{"n_layer": 13, "d_model": 96, "n_head": 3, "n_kv_head": 3, "head_dim": 32, "d_mlp": 256, "vocab_size": 1024, "activation": "swiglu", "norm": "rmsnorm", "norm_place": "pre", "norm_eps": 1e-05, "positions": "rope", "rope_base": 10000.0, "rope_fraction": 0.25, "qk_norm": false, "attn_scale": 0.177, "bias": "none", "tie_embeddings": false, "parallel_block": false, "init": "normal", "init_std_qkv": 0.0593, "init_std_o": 0.0, "init_std_up": 0.0593, "init_std_down": 0.0, "optimizer": "adamw", "lr": 0.00219, "beta1": 0.9, "beta2": 0.98, "weight_decay": 0.13, "lr_head": 0.015, "grad_clip": 1.0, "warmup_steps": 406, "schedule": "wsd", "decay_fraction": 0.881, "decay_shape": "linear", "final_lr_fraction": 0.0, "batch_tokens": [8192, 16384, 32768], "seq_len": 512, "doc_mask": false, "train_tokens": 121400000, "steps": 6959, "dataset": "wikipedia_en"}
Each number is 200 + 30 x the weight over its row's rms, rounded and kept within 0 to 999. Layers, rows and columns count from 0. The size before them is the row's rms in percent of the matrix's.

# v: layer 7 attention value, 96x96, rms 0.0749, rows 36-63, columns 64-95
# o: layer 7 attention output (transposed), 96x96, rms 0.0783, rows 36-63, columns 64-95
# q: layer 7 attention query, 96x96, rms 0.0897, rows 64-82, columns 64-95
# k: layer 7 attention key, 96x96, rms 0.0879, rows 64-81, columns 64-95
v36,085,195,193,142,207,144,215,159,176,196,211,175,200,217,195,165,210,161,260,179,202,183,168,188,233,249,220,208,199,182,192,173,260
o36,087,203,206,235,186,208,217,246,171,262,187,139,156,160,212,218,184,241,138,208,189,183,200,164,175,166,195,152,161,257,138,196,177
v37,109,163,183,187,197,268,200,163,167,205,196,171,204,168,174,221,164,186,178,205,210,214,185,161,197,182,236,189,188,159,252,152,214
o37,111,160,172,218,164,170,213,164,176,248,145,208,169,171,214,218,179,225,209,135,129,163,221,171,216,202,202,208,187,164,203,174,152
v38,096,182,193,246,190,169,159,234,183,158,215,227,168,215,208,174,229,223,203,240,206,150,177,211,245,192,147,191,190,219,195,237,181
o38,091,164,214,182,211,195,225,213,168,185,202,216,204,219,214,178,195,229,159,243,255,217,170,207,195,190,209,179,166,159,226,187,218
v39,108,234,229,239,243,146,246,233,220,202,224,213,201,183,146,190,244,210,191,174,220,189,240,231,199,182,185,221,196,232,138,196,206
o39,111,183,202,172,219,215,161,201,197,111,213,270,228,213,199,187,206,164,214,209,207,241,229,196,234,180,180,176,198,172,200,222,213
v40,111,191,258,210,204,107,211,262,214,194,210,207,196,194,180,211,236,189,137,197,178,176,199,211,176,196,246,218,178,200,161,210,203
o40,107,245,140,138,201,218,188,163,189,125,249,220,206,126,224,238,245,204,181,235,243,203,194,193,174,156,172,209,220,193,208,190,172
v41,111,198,243,150,178,161,131,204,199,208,219,214,164,201,153,166,179,221,182,211,205,192,181,226,211,236,171,181,188,164,195,225,174
o41,105,219,246,221,265,205,172,219,168,206,253,202,163,142,222,195,187,204,192,203,223,239,154,169,190,142,209,210,212,237,172,201,227
v42,109,184,191,169,198,176,173,254,152,207,198,194,88,187,135,159,251,193,181,219,201,181,231,227,159,215,237,180,162,207,188,158,177
o42,114,189,195,218,196,214,228,196,244,223,213,226,209,143,245,233,165,242,183,201,189,220,132,196,187,158,212,209,153,130,190,151,200
v43,097,137,208,171,158,237,226,170,209,185,210,190,226,197,176,200,180,188,158,208,155,194,154,165,213,203,168,200,185,181,253,185,224
o43,099,225,186,189,165,171,211,179,172,225,150,150,188,150,208,239,212,240,215,176,137,170,250,190,174,176,215,204,223,208,215,184,166
v44,101,152,193,149,161,179,142,183,154,160,181,189,176,207,235,149,150,186,174,201,200,186,171,168,190,201,203,153,208,178,238,161,180
o44,100,191,216,242,213,178,175,228,211,249,227,179,153,151,236,199,145,221,187,214,218,190,156,159,206,203,200,188,175,181,178,187,229
v45,095,160,295,149,208,126,221,183,168,192,199,189,230,189,184,235,183,180,123,156,219,211,207,191,214,210,241,197,219,195,136,192,236
o45,091,202,138,217,207,179,138,191,253,218,224,201,170,161,219,196,186,164,237,180,242,169,205,205,179,194,169,184,221,174,158,215,233
v46,092,157,180,218,231,236,204,185,170,187,150,208,182,214,159,214,109,202,190,223,201,235,213,164,222,198,170,170,213,211,240,201,184
o46,093,218,173,222,154,203,216,217,169,239,204,208,201,232,253,216,188,195,193,105,161,196,277,232,229,241,189,185,181,173,188,181,256
v47,110,164,209,238,165,219,211,149,198,183,208,182,262,178,206,232,153,187,144,190,201,211,181,200,221,203,219,210,194,159,253,165,234
o47,108,189,163,187,176,152,214,149,134,220,152,179,170,169,181,203,229,231,201,194,160,143,215,174,201,214,192,201,180,179,200,185,144
v48,108,206,140,209,200,265,177,153,214,242,191,196,203,187,179,223,175,220,256,218,231,245,182,170,226,202,183,210,212,189,232,195,186
o48,106,145,236,252,216,222,215,201,145,247,137,220,178,239,148,199,193,175,190,148,153,208,247,190,205,233,217,176,164,257,181,220,204
v49,091,193,183,197,187,218,141,170,160,162,212,213,193,208,219,228,112,228,189,210,222,220,181,149,252,203,169,195,198,202,240,146,192
o49,090,123,220,219,182,245,217,207,166,292,184,224,150,188,191,190,162,198,185,155,201,180,193,200,217,215,205,174,208,160,190,209,215
v50,096,198,182,171,181,215,116,161,173,196,200,203,174,211,213,253,183,226,209,229,227,190,166,139,224,193,161,159,232,187,252,206,197
o50,098,158,253,207,207,206,216,189,196,281,168,196,181,237,205,178,158,177,204,184,219,189,181,230,229,249,207,219,202,239,190,207,205
v51,097,197,197,179,153,211,153,201,163,142,226,209,194,209,207,195,151,197,167,230,187,182,167,183,237,202,145,198,186,202,250,177,179
o51,101,154,222,168,183,230,254,207,157,251,195,199,162,158,230,195,181,241,188,186,159,176,169,188,191,185,219,186,232,161,231,199,158
v52,115,215,184,174,248,192,238,172,205,230,203,210,257,176,135,215,203,191,262,187,231,216,200,156,260,218,227,254,190,210,155,198,253
o52,117,156,174,238,206,222,189,185,181,247,182,178,154,230,176,204,212,177,169,136,179,206,256,200,176,176,167,127,183,259,156,205,189
v53,090,161,235,128,157,201,189,198,189,146,226,207,177,217,206,161,154,176,157,236,148,196,168,172,203,237,152,222,183,214,234,174,242
o53,098,211,194,178,190,197,207,200,197,247,183,161,177,116,243,221,202,248,199,192,147,192,203,226,181,163,225,217,236,164,216,191,201
v54,107,171,182,226,151,241,207,155,161,167,188,199,233,195,198,178,153,187,205,195,213,194,168,216,228,217,185,198,203,186,246,172,231
o54,109,167,195,214,167,158,247,181,140,275,167,152,173,190,225,214,197,232,178,196,165,150,196,192,196,233,228,171,169,188,195,203,169
v55,109,180,143,202,220,206,188,185,165,177,197,197,187,185,122,177,171,225,263,215,262,198,200,202,255,223,169,200,170,190,189,190,218
o55,102,146,198,252,180,212,199,229,165,283,182,194,162,225,212,197,184,209,152,159,180,201,181,169,211,179,216,160,131,177,184,168,213
v56,104,255,140,228,216,236,238,201,213,218,200,188,164,185,198,201,266,193,283,216,197,195,246,238,168,188,211,237,168,222,177,182,215
o56,104,172,193,210,179,219,218,189,230,174,176,222,221,212,176,217,221,207,179,223,188,214,139,196,200,164,229,225,156,141,233,170,174
v57,106,228,164,241,201,209,162,169,186,173,192,220,217,207,208,203,193,227,290,189,277,193,195,218,267,221,198,202,199,169,205,205,276
o57,109,108,198,246,194,199,177,203,149,252,187,196,163,247,185,178,201,181,164,204,253,200,173,185,236,204,202,187,164,248,195,220,179
v58,106,176,235,146,204,188,205,186,195,213,228,182,233,164,162,230,144,186,178,151,188,188,209,192,159,176,200,172,201,189,177,217,209
o58,098,226,219,194,209,198,166,191,248,193,218,233,188,177,225,204,166,149,238,184,206,191,172,168,218,180,183,233,270,153,232,194,196
v59,093,247,207,169,231,169,225,163,212,207,225,182,202,193,213,239,190,170,212,157,241,203,228,185,209,192,218,182,199,172,162,187,263
o59,093,175,243,206,186,207,142,181,235,208,177,193,181,194,205,177,189,159,222,184,209,209,198,183,250,189,172,215,220,238,196,199,184
v60,092,201,153,225,210,194,190,210,168,223,153,185,174,172,171,210,216,201,247,200,241,200,218,206,217,197,298,171,186,172,187,163,173
o60,104,184,141,262,196,207,229,178,182,245,218,210,172,215,209,229,202,203,152,180,216,174,158,172,185,190,191,169,138,207,165,188,173
v61,114,218,217,190,198,160,148,256,190,197,205,226,131,205,226,227,234,232,196,213,202,187,223,186,174,175,188,183,203,245,152,227,127
o61,113,188,220,182,236,261,189,214,242,167,243,264,219,217,191,194,178,155,217,211,249,233,162,221,201,203,197,201,226,172,207,202,239
v62,103,202,222,160,254,167,169,222,166,216,191,207,115,208,168,218,262,205,212,208,201,197,235,173,153,199,215,170,200,218,151,198,163
o62,105,220,199,217,225,237,176,224,260,210,229,230,218,203,229,206,168,181,201,178,222,225,186,235,194,182,192,225,189,180,171,172,250
v63,100,184,206,234,182,235,181,175,201,191,213,208,237,206,254,235,159,213,135,237,151,223,177,159,258,163,144,235,192,236,230,220,133
o63,101,189,202,170,190,237,226,198,188,167,182,221,187,206,154,175,226,218,224,168,187,210,234,202,150,235,230,208,260,150,265,229,199
q64,091,180,189,183,172,176,188,241,170,190,191,185,221,214,246,233,244,169,208,215,213,230,204,186,215,206,169,169,180,173,268,171,209
k64,092,240,193,223,234,186,196,164,143,238,199,178,257,204,190,251,211,179,217,188,184,214,211,260,244,226,210,141,243,158,160,149,193
q65,106,192,173,233,177,208,218,173,176,182,192,226,203,191,178,243,167,236,150,185,180,169,251,297,195,210,195,216,204,181,184,190,207
k65,108,178,237,146,215,201,256,187,300,177,220,207,172,222,185,132,204,166,233,183,188,197,133,185,172,201,159,184,183,225,225,217,140
q66,145,257,187,190,210,172,189,166,186,181,207,135,185,187,169,193,219,167,187,278,251,228,242,174,225,246,213,211,222,256,193,194,202
k66,097,215,175,186,193,197,203,204,231,181,256,124,237,193,154,175,186,175,231,217,267,177,209,189,194,235,190,175,221,189,194,238,209
q67,102,251,234,185,168,178,225,202,222,220,132,208,215,211,198,215,236,213,189,175,213,210,165,144,219,184,184,136,229,179,283,229,177
k67,110,207,199,224,219,214,231,167,195,176,183,153,194,219,268,212,221,134,216,154,209,213,143,204,147,157,207,212,252,188,224,169,197
q68,099,184,199,201,166,188,145,194,185,225,231,170,200,211,236,253,162,235,206,177,196,147,215,224,187,170,173,205,176,174,225,155,177
k68,100,193,213,196,190,187,243,194,244,190,187,180,204,234,227,212,156,246,180,169,146,226,137,185,191,196,195,221,174,227,164,189,189
q69,102,221,193,209,186,191,247,191,243,204,189,200,248,219,209,182,174,183,185,241,109,223,262,166,234,212,209,196,224,218,200,182,174
k69,098,165,174,212,212,249,194,181,175,192,185,226,196,206,222,190,228,186,220,215,183,156,269,242,230,202,237,223,223,111,228,236,219
q70,141,224,177,228,234,225,199,206,178,223,219,278,209,244,230,203,192,248,208,187,207,162,138,216,192,173,188,222,144,189,198,181,214
k70,163,218,233,187,235,203,197,178,200,269,144,295,187,215,236,202,191,249,199,161,177,190,149,231,177,173,171,192,154,192,195,177,193
q71,109,208,201,212,200,226,216,253,173,204,169,237,154,207,202,199,203,234,131,222,179,196,168,176,207,156,188,141,224,191,232,204,197
k71,098,219,198,202,231,275,168,219,176,259,167,227,165,185,250,239,230,186,199,192,190,186,173,210,143,179,254,213,193,162,201,184,211
q72,083,249,217,168,184,178,212,220,199,185,187,201,245,217,159,178,185,200,224,199,196,220,157,177,206,215,176,139,196,211,210,228,139
k72,091,232,172,213,210,202,208,141,197,187,192,190,195,225,188,239,228,165,201,166,205,255,214,226,154,178,191,204,228,193,197,125,184
q73,115,255,176,199,214,152,175,198,174,247,169,187,172,159,244,243,200,237,216,149,208,251,188,174,178,174,203,179,243,192,245,171,232
k73,121,303,207,221,200,167,232,200,183,229,203,144,235,195,255,261,194,186,201,151,182,194,201,172,161,161,211,217,211,222,191,212,207
q74,099,199,212,181,162,208,161,216,130,260,195,204,194,169,251,197,199,233,176,240,200,193,173,147,168,116,210,188,238,202,168,205,214
k74,107,224,252,255,202,251,199,213,192,320,220,155,180,157,242,257,168,229,234,239,197,175,187,169,184,175,229,199,231,188,175,196,198
q75,092,184,222,170,180,184,211,167,210,165,172,230,236,263,200,195,263,197,217,187,179,196,173,175,250,196,169,251,189,203,228,184,189
k75,093,190,214,233,186,199,193,150,189,136,163,174,223,286,228,179,217,219,183,188,195,221,210,240,223,166,226,191,168,200,199,181,194
q76,097,268,222,185,189,158,201,236,188,204,211,190,186,171,169,196,235,201,176,216,206,200,173,137,161,170,187,135,255,207,239,233,202
k76,100,269,169,242,234,175,191,173,182,246,201,183,185,173,188,288,218,162,228,203,212,214,212,195,144,169,180,229,267,200,209,160,192
q77,091,164,189,247,240,211,216,156,205,160,190,254,223,246,151,175,183,199,254,245,236,210,207,222,267,253,186,254,152,166,184,185,192
k77,089,156,217,161,190,169,185,174,190,136,129,246,237,224,201,167,174,198,162,213,165,207,237,210,208,258,235,187,156,201,199,213,212
q78,093,147,165,211,219,210,187,160,217,230,263,194,211,238,210,202,159,162,239,202,201,176,241,263,230,249,200,246,145,195,158,171,247
k78,095,119,209,170,187,207,219,195,222,194,190,208,209,186,190,104,161,214,187,211,172,219,237,230,272,258,165,189,138,223,180,217,218
q79,110,154,215,163,222,213,175,201,166,200,227,214,125,179,206,202,182,184,153,224,149,148,218,226,221,191,226,196,203,206,159,203,218
k79,110,184,174,179,192,226,152,236,202,295,202,260,160,139,159,173,203,243,223,205,187,165,169,208,223,199,202,227,180,163,187,209,211
q80,093,255,160,194,223,171,207,181,184,208,223,220,222,226,170,182,214,205,250,230,227,240,171,167,204,212,172,234,202,202,201,195,232
k80,093,241,207,242,229,189,213,135,166,195,159,152,238,198,226,240,167,190,202,213,166,234,313,220,149,201,209,212,197,218,191,179,221
q81,101,228,185,212,209,188,210,190,221,194,266,181,190,182,177,182,212,120,221,192,216,220,209,194,168,266,203,236,209,223,159,192,246
k81,103,225,167,208,204,155,219,187,168,179,227,196,208,186,168,198,187,156,198,223,203,213,256,208,226,215,163,222,211,244,196,184,199
q82,099,219,230,232,228,179,230,208,215,204,183,203,230,213,203,216,172,229,198,132,201,214,199,216,203,180,175,144,187,249,200,192,133